config.toml
num_key_value_heads = 8
positions = "rope"
qk_norm = true
bias = "none"
weight_decay = 0.078
lr_head = 0.00801
Each number is 128 + 32 x the weight over the matrix's rms, rounded and kept within 0 to 255. Layers, rows and columns count from 0.

# layer 6 MLP up, 1024x256, rms 0.0629, rows 347-399, columns 64-127
[[117 180  89  96 146 201 105 145 110 133 122 142 131  82 110 142 181 151 146 185 133 150 173 153 182 133 115  84 143 115 137  50 100 127 118 213 136 150  73 117 121  90 117 170 103  80  87 173 101  74 150 163 153 129 203 107 105 129 165 160 169 108  90 161]
 [131 111  92 113 115 133 127 115 127 147  85 121 163  94  97  95  97 123 150 139 164 136  80  90 158 157 159 137 169 164 119 137 164 146 116 188 137 167 143 118 132 124 122 192 166 157 176 156 102  78  98 145 140 120 136 142 137 141 144  81 136  83 101 133]
 [114 117 195  78  80 112 140  95 178 138 154  83 160  89 121 112  98 125 129 104 123 142 123 132  89 109  84 134 163 128 122 125 133 186 101 180 115  95 129 164 125 130 154 161 135 132 126  78 168  90 139 210 148 127 124 120 151 147 178 118 185 134 176 111]
 [166  79 133 134 132 130  97  53 124  84 169  54 131 126 124 153  76 170 145 105 186 111  88  65 142 130 164 114 163 103 166 128 189   7  61  53 126  74 127 142 111 106 169 108 160 154 192 142 148 121 114 136  96 128 161 141 162 102 154 108 129 168 106 149]
 [137 104 100 132 152 114 118 137 120 107 118 120  80 131 147  57 172 144 105 124 149  95  99 117  73 152 110 168 203 138 148 106 142 114  72 145 154 105  94 126 174 177 119 118 157 110 179  61 101  87 104 119 148 123 102 138  92 126 142  92 111 105  98 110]
 [115 127 126 109 133 165  94 145 142  88  97 153 110 148 101  80 199 103 191 144 131 152 143 132  97 117 116 106 165 167  90 184 102  51 140 142 117 109 163 198 117 177 151  74 111 112 192 134  49  43 122 136  72  76 133 116 146 100 136 124  79 171 157 171]
 [121 169  95 114 183 166 114 138 123  92  97 166 160  59 110 107  55 118 105  40 170 130  74 133 152 166 102 159  79 166 101 104 147  51 102  77 154 169 195 160 138 103 143 141 169 125 163  45 101 143  78 126 164 129 116 154 133 110 146 125 142 140 149 148]
 [179  90 140 199 178 117 154 138 165 158  74 110  82 157 112 167 157  61 156 174 159 107 108 137 131  94 186 113 103 134 149 146 117 171 126  65 172 133 146 155  92 162 152 157 104 176 163 123 129  76 147 131 170 120 116 151 135 145 149 142  48 132 184 152]
 [139 108 143 109 121 151 131 140 137 137 109 109 156 122 107 157 132 164 176 143 155 154 132 134 126 139 118 105 118 131 114 149  67  78 135 118 127 168 109 110 110 146 129 117 105  87 166 149 169 112  64 149 167 115 187 105  95 119 151 148 125  91 126 138]
 [130 118 110 121 128 113 115 112 117 121 133 166 117 106 109 117 125 108 208 148 163 120  83 149 131  88 111 136  98 125 159 151 147 167 150 151 116 105  85 127 144 161  91 120 112 193 151 160  82 118 132 148 105 152 142  84 193 149 121 104  99 182  84 166]
 [152 140 171 147 147 194 114 123 154  70 108 122 149  83 115 165 131  95 154 110 105 136 112 151 138 111  43  58 165 114 139 174 128 129 129  94 120 136 145 177 119 138 104 110 173 151 130 130  78 101  99 102 145 203 186 136 120 106 183 168 128 172 148 168]
 [ 93 100 152 159 118 151 103 105 137  69 107 148 122 129  75 161 115  91 129 180 148 139 151 205 132 133 110 197 138 164 138 177 147 206 142 149 137 116 150 170 124 152 164  68 135 141 171 170  93 148 165 183 111 124 204 142 114 127 139  91 119 128 131 128]
 [174  69 155 133  93 127  67 157 122  97 113 148 125 110 111  87 156 111 135 113 135 150 141 180 123  83  32 112 117 160 101 192 121 185  91  92 114 177 149 103 107  97 151 169 140 115 196  88 122  68 136  82  95 137 156 127  98 134 104 169 143  54 114 160]
 [173 137  66 185 135 165 143 108 160 186 165 169 177 127 130 106 127 156  96 137 141 111 177 131  94  76 195 158  83  83 178 150 121  83  87  82  86  85  82  95 169 161  98 113 165 159 190  90 104 140 121  89 176 117 137 130 108 161 138  61 128 137 103 168]
 [179 144 102 137 178 114  98 113 134 110 112 130 131 207 121 171 126 127 155 163 172  96 138 140 177 125 154 162 125 154 133 149  97 126 144 108 144  74 184 120 152 136  97 143 160 164  75 156 153 149 120 158 130 158 172 141 103 137 154 150 149 166 113 135]
 [140 125 107 112 174 151  94 121 140 198 112 138  86 119 118 172 140 142 121 125 134 114 123 178 137 129 111 147 154 118 136  98  76 157 118 151 136  84 100 145 190 115 101 176 141 168 170 108 121 121 121 134 153 202 111 111 136 172 138 170 145 173  78 133]
 [160 137 167 113  91 109 136 118 135 165 117 152 108 112  91 197  88  63 149 133 155 126 138 172 111 102 126 108 125 161 146 189  87 160 132 128 109 115 123 200 171 206 114 190 159 118 163 137  74 124  85  47 139  68 143 130 148 141 150  99 126 120  78 139]
 [131 163 153 139 157 156 103 117  95 148  96 165 162  30 116 116  84  87 146 147 131 211 143 116 170 117 152 144 225 174  72 121  78 164 148  92 124 178  89 179 110  78 117 108 111 109 141 139  98  55 100 155 113  80 138 155 135 117 116 110  67 139 118  83]
 [140  98 147 148  63 135 127 114 124  99 104 130 130 114 110 118 147 142 116 192  92 118 118 132  81 102 153 162 174 116 117 137 102 101 151 137 132 111  92 127 116 125 144  95 205 134  95 160 173 116 118 126 126 171 156 114 132 163 170  92 158 172 134 160]
 [132 181  85  90 171 174 111 140 139 121 115 131 120  68 160 167 128 103  61 141 123 179 184 174 157 115 144 147  88 119  99 107 164  34 103 119 139  75 166  77  98 111 158 126 147 142 139 103 158 117 126 152 133 143 149 155 148 125 182 145 115 113 139 173]
 [141 196 115 147 145 160 104 188 142 129 118 155 183 122  74  76 108 176 107 136 127 168 127 141 146  85  96  79 116 122 133 142 159 172 101  86  90 185 119 131 163 160 169 147 114 136 113 133 116 127  95 135 143  50 160 155 164  61 168  50 128 147 138 183]
 [110 123  93  81 101 155  90 113 150 117 136  77 126 148 112 132  96 122 114 142 138 153  93 114 119  80 173 117 147 115  92 104  78 127  90 142 127  98 141 146 124 146 167 137 148 100 175 150 149 153 143 167 168 162 147 158 123 106 146  98 155  90 176 136]
 [164 160 162 174 168  86  82 120 175 106 162  99 118 141 129 149 149 112 160 192 157 103  75 137 164 105 104 112 162 164 142 135  99 181 116 103 185 120  87 138 120 152 142 112 127 134 141 129 158 121  89  91 189 186 154 139 104 120 153 112 141 148 112 154]
 [157  83 150 132 158 144 148 164  99 148 111  90 146 106  85 158 129 143 170  89  95 116 127 121 135 150 103 153 168 166  90 138 138  81 126 162 130 175 164  86 136 214 133 156 167 135 150 110  71 109 117 179 158 157 163 123 190 158 155  88  93 104  70 144]
 [111 109  95  82 124 147 104 130 115 130 133  65 171 161 101 102 117 131 116 147 131 117  36 124 122 192 172 151 111 127 102  90 168  91 153  85 126 117 145 101 141 124 149 141 125  97 140 119 123  70 135 220 160 173  97 103 148 127 125  72 114 139  99  94]
 [ 89 123 194 168 143 186 167 173 110  90 140 103  98 177 119 109  96 147 142 190 116  99  62  91 103 120 111 148 134  99 155 102 150 209  94 101 110  33 117 121 167 115 165 142 163 111 184 100 113 119 147 106 172 101 146  82 168 145 162  95 197 161 115 115]
 [154 194  68 116 137 152  64 114 164 157 123 209 128 154 129 115 113 146 148 138 156  52 165 187  84  89 119 104 167 103  91 198  92 164  95 139 138  75 117  87 113 167 126  98 141 109 124 157 106 114 177 110 159  98 128 141 121  69 124 137 155 153 136 162]
 [102 150 108 117  90 127 115 185 149  98 115  90 136 126 114 156 109 113 164  65 138 122 170  57 160 107 102 148  93 150 173 142 181 104  89  72 108  98 119 162 145 143 136  97 126 121 100 158  84 135 126 117 117 179 121 124 110 130 185  75 152 171 108 126]
 [143 138 100 112 179 158 132  89 106 173  95 108 160 172 122  70 141 101 139 115 167  97 137 124 164 114 219 129 103 152 127 120 121  63  61 155 125 120 193 131 105 115 151 109 142  92 133 149  97 172 163 161 177 118 151 113 119 146 149 145 144 158 151 168]
 [114 135 145 134 160 127 135 121 131 122 104 145 154 138 149  56  68 142 162 161 149 144  75 157 134 162 126 132 200 111 138 150 109 152 130 151 118 197 127 142  79 175 121  89 134 197 130 158 127 116  93  95 135 132 131 139 165 140 152  88 190 114  98 108]
 [159 108 165 183  99 199 109 117 120 103 115  84 140 147 100 118 133 138 189 107 145 162  93 140 133 105  46 104 118 129 109  76 152 166 138 130 124  75 138 139 130  94 111 112 167 126 158 117  95 133  98 124 136 121 159 110 156 144 157 128 123 183 114 118]
 [123 133  89 127 161 141 139 164 109 111 118 153 158 152 131  84 108 153  71  62  97 108 176 127 104 130 174 115 171 140 114 167  80 102 144 124 152  99  57  86  99 184 121  81 138 122 144 169 122 105 172 113 113 187 170 133 117 156 171 121 109 102 116 142]
 [156 122 132 180 145 172  84  78 114 154 108 137 114 193 120 113 165 139  75 157  93  88 132 159 172 106 130 114 118 162 156 113 129 130 132 133 153  58  84 186 154 127 167 151 133  94 110 115  83  91 175 144 108 163 115 173 124 144 136 133  91 132 108 165]
 [142 138 142 137 140 156  70  96 115 143 136 103 204 108 125 109 156 142 146 125 184 152 115 136 128 128 193 187 114  75 127 119 106 148 149 123 160 132 162 157  88 104 165  59 109 155 133 144 114 104  97 132 151 100 177 101 173 155  99 130 155 136 139 133]
 [167 106 103 177 141  95  88 145 171 191 131 112 126 170 111 148 136 167 168 131 145 163 196 159 189 136 118 112 119 144 167  86 132 121 107 113 171 155 138  89  62 142 133 178 147 111 108 137 103  99 124 159 113 132 125  94 125 146 137 123 122 142 109 124]
 [177 172 196 130 104 131 131 138 181 135 140  77 167 181 110 113  86 142 103 140 125 159 138 158 178  92 117 186 125 128 166 116 152 192  58 128 141 135  92 156  97  89  81 189 145 121  79  98 111  96 136 179 104 136 152 133 108 146 183 117  69 113  90 131]
 [125  61 117 125 158 137  62 179 109 109 121 205 139 154 112 106 122  71 183 104 144 167 142 175 114  64 108  82 177 157 206 114 139 119 148  97 107 115 146  85  91 108 172 140  71 108 129  86 122 117  68 186 122 133 149  87 188 175 186 134 143 151 160 127]
 [113 125 143 123 124 183 141 118  86 121 140 124 130 139 137  88  99 121 107 141 140 100 129 152 101 118 112 164 148 119 107 106 119  99  88 201 107  98 148 101 173 139 153 133 140 118 166 118  77 145 127 139 120 154 140 215 140 148 118  99 180 134 131 114]
 [149 112 125 135 123 153 131  92 135 155 106 101 153  90 109 123 139 176 146 125 117 151 150 143 174 136 152 199  91 123 118 122 111  69 114 141 168 121 118  79 129 116 142 118 127  98 149 163 128 160 130 134 113 196 151 124 175 105 161 137 107 159 100 108]
 [160 144 102  73 157 143 108 134 136 121 101 179 156 174  83 130  97 103 175 163 141 125 109 173 192 154  77  82  96  72 136 109 156 108 118 107 122 132 120 160 197 152 148 103 182 154 121 185 125 146 112 146 103 138 104 140 134  88 102  95 183 138 101 131]
 [104 164 168 145 133 161 162  95  95 125 141 109 159 116 114 127  76 128 135 163 118 125 157 132  85 134  53 127 167 119 107 165 173 138 126 194 131  30 103 141 152 159 137  98 175 180 103 154 102  96  96 144 197 151 126 120 168 126 176  95 113 184 128  59]
 [117 158 157 168 164 134  67 101  92 137 123  61 143 119 113 112 104 147  72 142 158 108 102 180  71 109 129 138 175  73 145 180 156  84  96 154 128 152 168 182 132 111 112 141 120 135 149  83 101 125  53  83 150 132 125 153 169  95 124 131 108 120 128 117]
 [140 155 151 148  98  88  77  57  94 146 131 117 185 145 113 113  83 154 137 113 147 137  87 143 152 109 134 165 131 145 134 144 135 121 120 104 147 125  68 126 222 147 140 112 147 133 162 115  95 120  88 185  89 128 159  63 150 162 139 114 128 204 114 156]
 [148 168 160 139  81 107  72 146 180 174 143 162 106  99 141 139 123  90 143 118 136 161 153 164  76 137 137  92 105 134 136 141  74 204 126  93 173 154 124 151 121 142 175 123 138 143 147 154 153 137 130 124 161 141 121 101 101 110 145 140 106 148 138 130]
 [140  95 155 122 193  91 125 148 170 124 149 109 146  98 133  79 154 144  73 197 158 147 157 157 126 143 111 124 178 134 156  76 132 127  82 143 149 118 141 127  79 180 139 201 122 154 160  60 105 147 131 152 136 142 177  86 131 110 150 148 130 157  67 126]
 [124 117 113 165 134 100 116  83 156 175 120 114 142 150 121 157 143  55 167 107 193 124 127 120 136 122 122 204 222 199 105  88 146 178 104  85 138 164  97 133 129 129 123  88 194 157 150 169 134 121 100 146 196 123 159  80 124 162 129 209 211  93 120 177]
 [137  98 123 138 122 132 126 103 134 150 120 192 178 170 156  74  72  98 109 153 131 164  72 154 102  95 147  81 134 132 119 110 131 113 147 112 141 122 135 154 133 180 143 178 159 154 138 124  82  90 104  65 180  41 173 104 166 132 141  96 129 143 181 163]
 [152 162 137 124  98 113  60  93 165 116 125  93  99 161 128 163 139  79 152  97 129 137 161 147  88  88 137  39 174 151  83 125 128 159 159 114 158  89 111 143 130 121 135 119 140 117 109 145 124 101 127 158 162 165 127 114 112 104 107 152 161 129 146 165]
 [159 132 138 170 177 115 110 100 212  90 101 103 112 158  69  58  64 147 142 142 130 161  96 103  85 120 161  97 228 152 128 164 196 172  43 132 114 133 181 129 125  81 131 134 158 139 165  21  84 112 129 182 202  84 138  72 143  95 135 126 172  89 118 107]
 [140 139 150 148 134 112  90 167 131 151 166 143 105 170 103 112 127 113 106 169 148 122  97 168  98  75 214 117 170 175  72 184 111  41 117  74 147 120  83 177  64  95  97 108 145  46 206  93 100 156 107 119 113 140 140 144  99 114  88 128  82 184 175 160]
 [176 124 140 174 159 155 127  89 131 197 171  99 107 147 141 124 152 109  68 206 199 159 112 188 129 108 111 159 120 170 145 132  85  90 145 139 159 101 176 168 129 146 135 100 116 165 144 103 137  89 136 135 156 141 132 146  86 140 154 137 110 148 119 129]
 [159  84 145  86 119 130 117 113 165 110  95 200 149 136 138 138 123 174 158 145 170 202 122 166 149 111 113  72 142  87 154 116 113  63 148 166 106 103 149 137 147 178 148 156 158 100 132 170 114 125 106 124 152  63 124 166  91 134 139 113  91 115 183 114]
 [106 128 146 155 168 124  63 162 127 113 142  74 201 130 115  59 173  92 169 209 149 113 171  78  85  71 153 139 176 107  94  77 107  63 124 101 125 177 138 134 209 122 115 186 134  94 114 144  82  93 131 136 126 115  87  99 174 132 110 169  84 138  89 161]]
# layer 6 MLP down (transposed), 1024x256, rms 0.0571, rows 347-398, columns 64-127
[[176 163 164 131 139  98 126  87 134  82 166 148 194  85 101 120 101 104 132 137  48 112  75 133 171 131 157 158 156 140 151 130 191 139 177 160 134 139 136 122 111 110 119 138 129  84 146 148 157 125 121 100 113 133 159 127 116 106 122 113 112 101 116 155]
 [102 149 116 146 107 152 127 133 178 114 194 169 125 120  98 103 143 160 146 115 117 106  84  88  96 154  93 131  89 139 126 160 175 125 153 141 165 125  88 153 171 151 148 133 144 156 110 114  92 126 128  99 133 156 176 134 116 134 124 149 139 211 137 150]
 [106  97 140 135 124 121 112 132 171 121 133 111 121 110  88 112 127 150 112 101 106  98  94 159 143 115 133  97 103 139  95 144  82 133 122 137 174 146 146 108 120  98  87 185 136 117 160 185  91 119 114 109 130 122 167 145 143 109  94 124 129 120 108 120]
 [163 121  88 146 108 118 142 149 141 126 163 145 153 124  69 118 115 153 103 100  81  96  89 114 185 140 148  61 123 178 136 129 142 122 115  98 178  30 134 118 140 120 198 127  87  64 157  96 149 130 147  86 147 119  87  61 101 210 160  74 153 147 144  71]
 [114 113 158 157 106 128 138 112  97  97  59 136 184  98 183 152 168 139 112  58 208 104  94 122  46 140 133 130 162 110  77 114 111 179 104 129 174 183 150  92  95 127 112 135 118 137 149 200 186 140 136  95 128 114 122 116 173 126 113  83 130 123 131 158]
 [ 69  81 116 115 177 147 140 120 203 142  83 147  72 119 171 107 135 150 118 106 105 103 107 149 155 110 121 142  71 169 121 153 128 130 107 176 192 134 174 125 122 145 145  87 123 129 106 117  81 100 118 122 121 159 142 132 215 155 135 142 130 136 169  97]
 [136  84 122 149 147  65 139  96 166 157 171 145 135  93  94 169  86 149 112 164  83 185 190 168 100 127 154 108  91 153 169 111 141 132 189  86 106 105  95 170 112  81 157 123 125 107  90 142  97 173  93 186 109 140 137 161 123 145 142 155 103 125 168 123]
 [160  50 155 134  92 142 118 167  95 143 158 164 148 132 106  80 119 108 107 121 137 127 111 135 109  68 119 127 158 123 149 103 154 102 115  75 155  99 156  82  94 133 126 114  98 175 139  99 146 142 113 110 105 108 129 121 103 159 127 155 141 138 118 149]
 [109 126 131 192 142 105 137 111 103 123 152 104 164 103 117 213  81 173 156 140 165  94 117 147  93 118 138 155 112 162  93 139  72 141 119 168 114 115  74  94 124 146 114 136 102 151 181 144 160 116 131 153 157 154 111 135 105 133 163  95 122 129 162 171]
 [130  88 111 115 122  75 108 104 110 152 198  68 129 157  53 176 153 117  91 121 159 108 121 104 119 132  50 147 133 134 142 115  90 156  75 107 185 132 162 103 142 106 150  73 174 149 155  92 122  90 121 156 163 150 106 133 112 128 180 130 129  85 129  83]
 [133 118 121 103 164 221 164 154  79 129 124 105 134  82  99 134 140 156 152 128 113 120 120 157 116 117  63 141  77 106 131 121 106 147 100 128  78 112  61 110 125 122 161 120 190 156 107  78 110 106 180 142 152 154 170 128 145 120 189 142 134 148 106 130]
 [103 153 176 115 132 122 195 142 128  43  61 109 176 103 129 112 139 181 141 149 136 116 199 175 167 133 105 176 139 138 169 138 135 106 213 100 181 108 196  98 115 104 111 139  83 108 164 171 106 128 121 122 113 143 157 118 147 178 158 166 123 118  76 161]
 [ 80 164 163 156 144  82 157 119 111 157 179 122 119 112 100 169 118 117 166 124 206 147  94  88 169 103 192 150 137 131 142 132  84 134 101  95 146 151  88 114 155 162 105 171 119 109 160 165 132 156 164 134 101  79  58 149 142 102  86 148 126 119  83 150]
 [142 114 119 120 133  66 120  61 112  97  57 154 180 134 160 127 127 163  83 122 170 110 114  86 185 153 145 171 169 160 147 110 123 126 120  73 180 112 138 100 173 141 136 147  66 157  88 118 116  97 155 190 221 128 115  90  66  81 138  87 193 182 124 112]
 [105 168 147 111 145 153 164  85 125 130 146 161 121 118 126 132 136 111 130 152 172 107 131 118 132 165 169 141 130 107 103 137  83 154 118  86 112 154 152 119 137  74 151 100 164 143 121 155 166 109  69 148 131 137 128 137 118  53 141 120 126 140 185 115]
 [120  97 124 133  84 156 154 156 137 103  69 119 155 156 116 105  82  92 131 142  81  51 100 151 141 129 129 124 108 136  83 174 151  94  94 158 169 126 147 115 156 140 105 113  54 135 123 136 111 107  64 152  68 127 174  96 155  86 158 119 139  85 120 193]
 [ 94  84 140 109  57 100 187 114  40 161 212 137 105 142  91  69 164 118 172 108 153  80 129 102 107 160 164 187 141 115 110 142 106 120 109 161 104 145 175 117 132 119 139 104 170 122 154  89 130 144 132 108 141 147  98 107  84 112 155 169 111  97 141  83]
 [175  82 155 166 115 145 163  78 154 144 138 106 120 184 108 133  70 117 153 113 113 106 193  58 221 122 107 128 197  65 116 100 206 155 178  86 129  98  96  95 164 106 157 108 127 102 177  87 108 168 146  93 107 141 117 155 119 180 100 153 106  63 142  67]
 [ 98 195 193 120 145 155 161  91 161 166 141 158 137  95  57 119 124 152  61 158 189 108  70 118 119 139 162  81 113 138 172 122 122 100 131 138 157  76 118 119 138 106 140 147  99 136  53 142 192  87 122 109 112 111  72 130 147 130 104 108 109 125 187 113]
 [104 113 180 103 169 145 144  92 116 124 107 144 190 158 166 125 146 112  65 126 138 106 145 152 115 101  89  55 161 150 154 104 168 176 111  82 156 126 152 100 124 122 151 140  61 120 127 108 170 110 121 116 191 113 136 123 153 186 126  98 169 155  99 126]
 [ 77 192 140 119 125 167  83 170  83 150 116 192 140 116  97  86 110 155 158 146 134 132  91 106  78  91 108 164 156  62 162 124 137 151  96  64  89 168 133 134 162 114 149 188 166 118  90  52 144 125 145 125 127 101  60 166 143 143 125 170  98 199  87 130]
 [139 110 110 114 156 118 161 116 143 148 134 118 193  99  89 128 178  90 122 121  75  88 180 116 117 139  93  98 162 174 108 129 105 198  88  71 147 112  92 113 104 169 124 112 108 137 134 136 136 173 180  80 144 141 132 139 143 145 175 117 152 152 149 148]
 [101 109 117 110 121 135 131 160 141 176 143 126 146  69 168 121 152 122 101 106  86 176 138 109 114 114 160 121 142 138  90 151  95 124 148  63 149 152  88 105 110 145 137 181 149 117 105 151 168 123  72 140 133 131 116 146  94 113 169 120 177 168 171  86]
 [ 81 143 163 152 157 119 123 127 110 124 141 114 135 132  89  71 133 141  85 105 131 163 123 113 123 172 141 152 191 170 143 164 107 151 149 173 120 102 138  72 145  99 156 145 121 161 151 200  78 103 113  92 175 129 178 128 114 161 134 106 103 113 138 128]
 [138  87 134  80 138 146 123 108 112 154 121 116  97 136 153 203 107 105 149 138 129 146 131 153 160  87 151 123 145  72 117  96 164 100  98 172 102 130 137 141 114 130 106 158 130 155 124 149 144  75  92 103  75 146 136  96  87  75  79 124 155 114 119 128]
 [133  92 114 190 105 115  26 149 118 141  73 149 123 114 129 152 140  89 114 114 110 145 107  95  84 120 116 133 113 151 135 118 141  98 123 113 152 104 120 156 128  82 204 138 108 137 135 133 125 152 122 102 110 130 115 126 142 107 117 142  91 147 117  78]
 [109 179 168 162 140 176  49 135 168 116 107 120 154 137  82 151 155 134 100 142 137  80 145 112 123  90 111 118  79 128 145 104 171  99 104 184  98  89 150 133 133  99 136  93 123 133 144  97  81 123 118  96 105 126 141 113 136 128 103 169 151 112 171 185]
 [148  77 131 115 123 157 176 146 158  32 161 126 123 103  79 148  77 204 120 170  86 142  67 169 194  35 122 126 114 174 138 141 167 143 106  72  54 143 155  80 122 135 100 136 111 176 154 121 150 116 141 116 122 138 163 122 112 116 147 135 129 165 126  51]
 [ 69 126 124 121 107 114 148 141 132 134 107 177 156 106 180 147 147 142 123 118 169 131 181 130  58 173 128 136 131 115 162 164 181 144 125 137 123 149 121 133 148 107  55 126 218 157 106 132 124 121 112 132 162 113 118 131 170  99 162  84 123 128 114  87]
 [132  83 124 117 138  36 132 105 151 158 167 123 210 158 136 107 119 182 146 108  78 113 143 159 104  75 149  92  70 145 191 100 170 121  86 125 111 136 138  83 156 122 124 105 184  99 119  96 119 131 125 109  79 126 105 122  35 131 104 196  85 150 105 109]
 [ 68 196 116  58 133 143 115 136 113 123 122 128 124  89 115 125 104 106 136 115 115 125 144 194  75 124  94 122 102 107 122 114 159 114 117 133  97 148 124 102 114 153 152 166 126 127 118 120 101 101 134 125 100 135 111 179 124 105 108 168 114 133  91 125]
 [156 106 107 178 146 147 130 113 151 150 124 135  69 114 121 116 187 139 118 164  84 152 148 115 151 116 128 113 147 140  56 136 126  71 213 114 178 157 142 101 123 118 153 133 122 126 113 147 143  58 104 137 127 184 100  71  87 125 181  67 131  41 136 122]
 [156 136 164 112 137 144 131 122 122 118 136 138 110 142 158  44 120  86  54 105 147 128  99 161 175 108 124  72  98 109  89 100  84 169 139 150 145 157 130  74  75 127 107 172 138 150 144 117  77 125 158 107 116 103 137 168 179  76 127 145 132 116 126 176]
 [137 135 141 123 128 121 140 149 125  91 140 150  89 122 206 170 118 123  82 120 142 135 200  95  89 123 113 169 121 112  98 145 144 103  97 142 131 165 147 100  87 133 150 153 142 171  51 139 142 111 144 165 120 154 173 139 154 128 121 115 136 118 141 130]
 [108 158 139 141 116  47 124 168  58 125 107 164 182 109 176  63 154  53 131 160 170  87 186 192 112 146 180 100 123 110 129 154 137 122 139 117 116 179 152  91 133 110  81 152 144 157 123 109 144 115 200  83 114  85 132 134 173  91 122  95 138  92 113 135]
 [ 77 107 153 164  88 120  68 158  74  77 146 166 120  88  50 106 203 124 131 152 129 123  65 177 134 107 109 119 134 104 133 131 195 137  82 119  59 133 120 156 170  97 165 122 153 132 134 147  92 127 153  75  59 100 149 127 148 170  93 137 146 165 175 129]
 [150 109 115 162 112 145 170 117 147 169 149 117 154 145 174 179 145 146  79 138 155 141 128 133 160 175 140  61 132 109 170 138 128  90  95 168 126 135 107  47 161 142 143  97 179  91 189 102 116  88 157 117 114 170 118 134 108 179 128 109 151 109 145 103]
 [166 140 105 138 141 108 142 118 148 151 109 156 107 130 141 153 131 114 130 108  99 132 139 122 156 159 115 126 148 179 140 124 143 134 203 101 128 129  89 150 100  95 106 143 127 139  81 148 156 104 149 124 148 124 149  67 143 113 162 142  83 123 120 153]
 [141 182 140 140 131 105  83 141 104 130 100 129 137 161  88 132 119 103 108 156 116 133 153  82  90 100 149 118 142 109 111 108 174 163 103  84 113 112 144 143 147 135 142 111 129 155  96 132 125  91 152 126 143 113 118 124 110  84 120 124 139  84 159 156]
 [138 133 138 136  97  34 113 128 139 133 159 146 132 111 127 169 160 165 136 131 126 165 125 144 155 170 138 129 128 171 168  99  78 136 155 100 130  95 125  95 113 137 148 140 147 169 129 118 143 117 174 131  95  92 144 132 150 133 117 154  73 151 108 163]
 [135  99 139  64 109 126 130 139  95 123 102 127  85 109 153 138 110 150 107  85 145 109 156 137 126 127  83  78 140  89  80 139 130 176  56  83 102 128  96 148 112 128 122 159  40 130 128 153  85  87 118  80  84 147  83 110 137  60 132 153 103 155 157 139]
 [ 97 144 111  62  70 115 166 125 163 129 117 163 135 110  98  69 118 149 103 160 141 122 130  73 109 135 138  62 108 164  90 133 146 131 101 104 151 171  98 130 103 112  69 165 138 163 156  85 138 158 154 135  79  80 142 128 120 104 110 133  97 145 136 109]
 [186 155 113 157 156 109 153 139 128 133 154 149 140 113  78 168 147 158  97 169 149 130 159 128 135 143 152 149 119 113  73 106 135 124 169 143  95 132  86 101  95 134 221 144 123 143 124 116 108 156 130 138 168 119  74 129 134 135 116 129 126 120 139 108]
 [138 159 110  90 136 114 103 134  96 131 152 116 117 123 152 164  68  85 111  77 135 166 125 180 125 131 111 124 193 110  68 139 109  96 127 123 198 148 109 115  97  89 120 149 134  63 141 150 128 128  78 130  90  96 103 142 150 128 128 116 169 140 129 141]
 [145 146  87 132 152 100 151 119 107 107 204 108 117 141 160  75 140 152 143 141 152  75 163 191 136 175  57 112 130  95 161  83 129 173 120  80  97 180  92 142 109 152 140 161 126 185 156  17 132 115 152  92 114 128 145 135 157 145 131 172  65  93  82 121]
 [ 61  71 100 127 100 105 195 158 136 121 147 151 164 118 199 117 194 119  73 133 176 144 108 192 182 182 154 135  97 149 109  44 200 123 195 101 163 210  81  58 156  76 114 121 135 110  72 152  78  71 123 154 129 164 156 143  85  84 119 188  87  99 128 130]
 [105  89 145 129 127 138  76 112 166  41 165 119  95 135 173  99 144 121  97 157 142 116  62 111  93 111  89 140 145 162 177 155 127 138 157 158 239  94 108 154 159 110 104 104 193 115 125 114 167 158 120 144  40 206  92 114 127 150  93 141  82 154 134 128]
 [138 138  88 130 137  87 176 107  87 166 113 144 135 126 118  93  87 149 139 140 158 117 117 134 140  94 161 161 110  85 133 103 128 142  74 141  73 110 128 126 117 147 169 117 137 119 142  88 123 153 177  98 138 117  86 156 186 105 102 123  91  90 146  96]
 [ 76 171 196 144  79 118 168 107 107  74  95 146 106 150 140 118  96  55 108 157  92  64 104  84 127 150 180  67 120  78 116 152 158  86  75 113  71 125 126  96 128 122 133 110 179 147 119 197 159 143 103 194 155 119 213 142 136 146 119  19 232  77  71 121]
 [100 117 105  81 201  55 175 180 153 120 159 145 144 117  93 141 112 161 125 169 118 125 196 169  88 108 176 110 135 163 107  71 102 174 134 111  82 142 121 162 119 140 110 127 123 109 155  69 123  79 167 131 162 163  94 102 101 165 109  62 154  86 157 107]
 [130 193 126 123 155 136  45 152 112 150 162 157 144 115 129  72  88 132 113 109 105 166 173  93 114 120 131  95 139 124 134 143 166 113 120 107 202 128 154 132 136 108 119 130 109 118 117  81 190 138 114 192 114 149 112  95 153 113 163  81 155 148 132 128]
 [101 106 142 207 153 135 109 114 152 135  86 148 174 156 159  83 132 134 188  85 130  84 163  92 174 113  97 142  77  77  95 153  86  93 138 140 119 119  99 137 144 158 137 123 210 105 101 147 122 168 174 151 121 164 145 136 122 117 169 106 174 164 119  94]]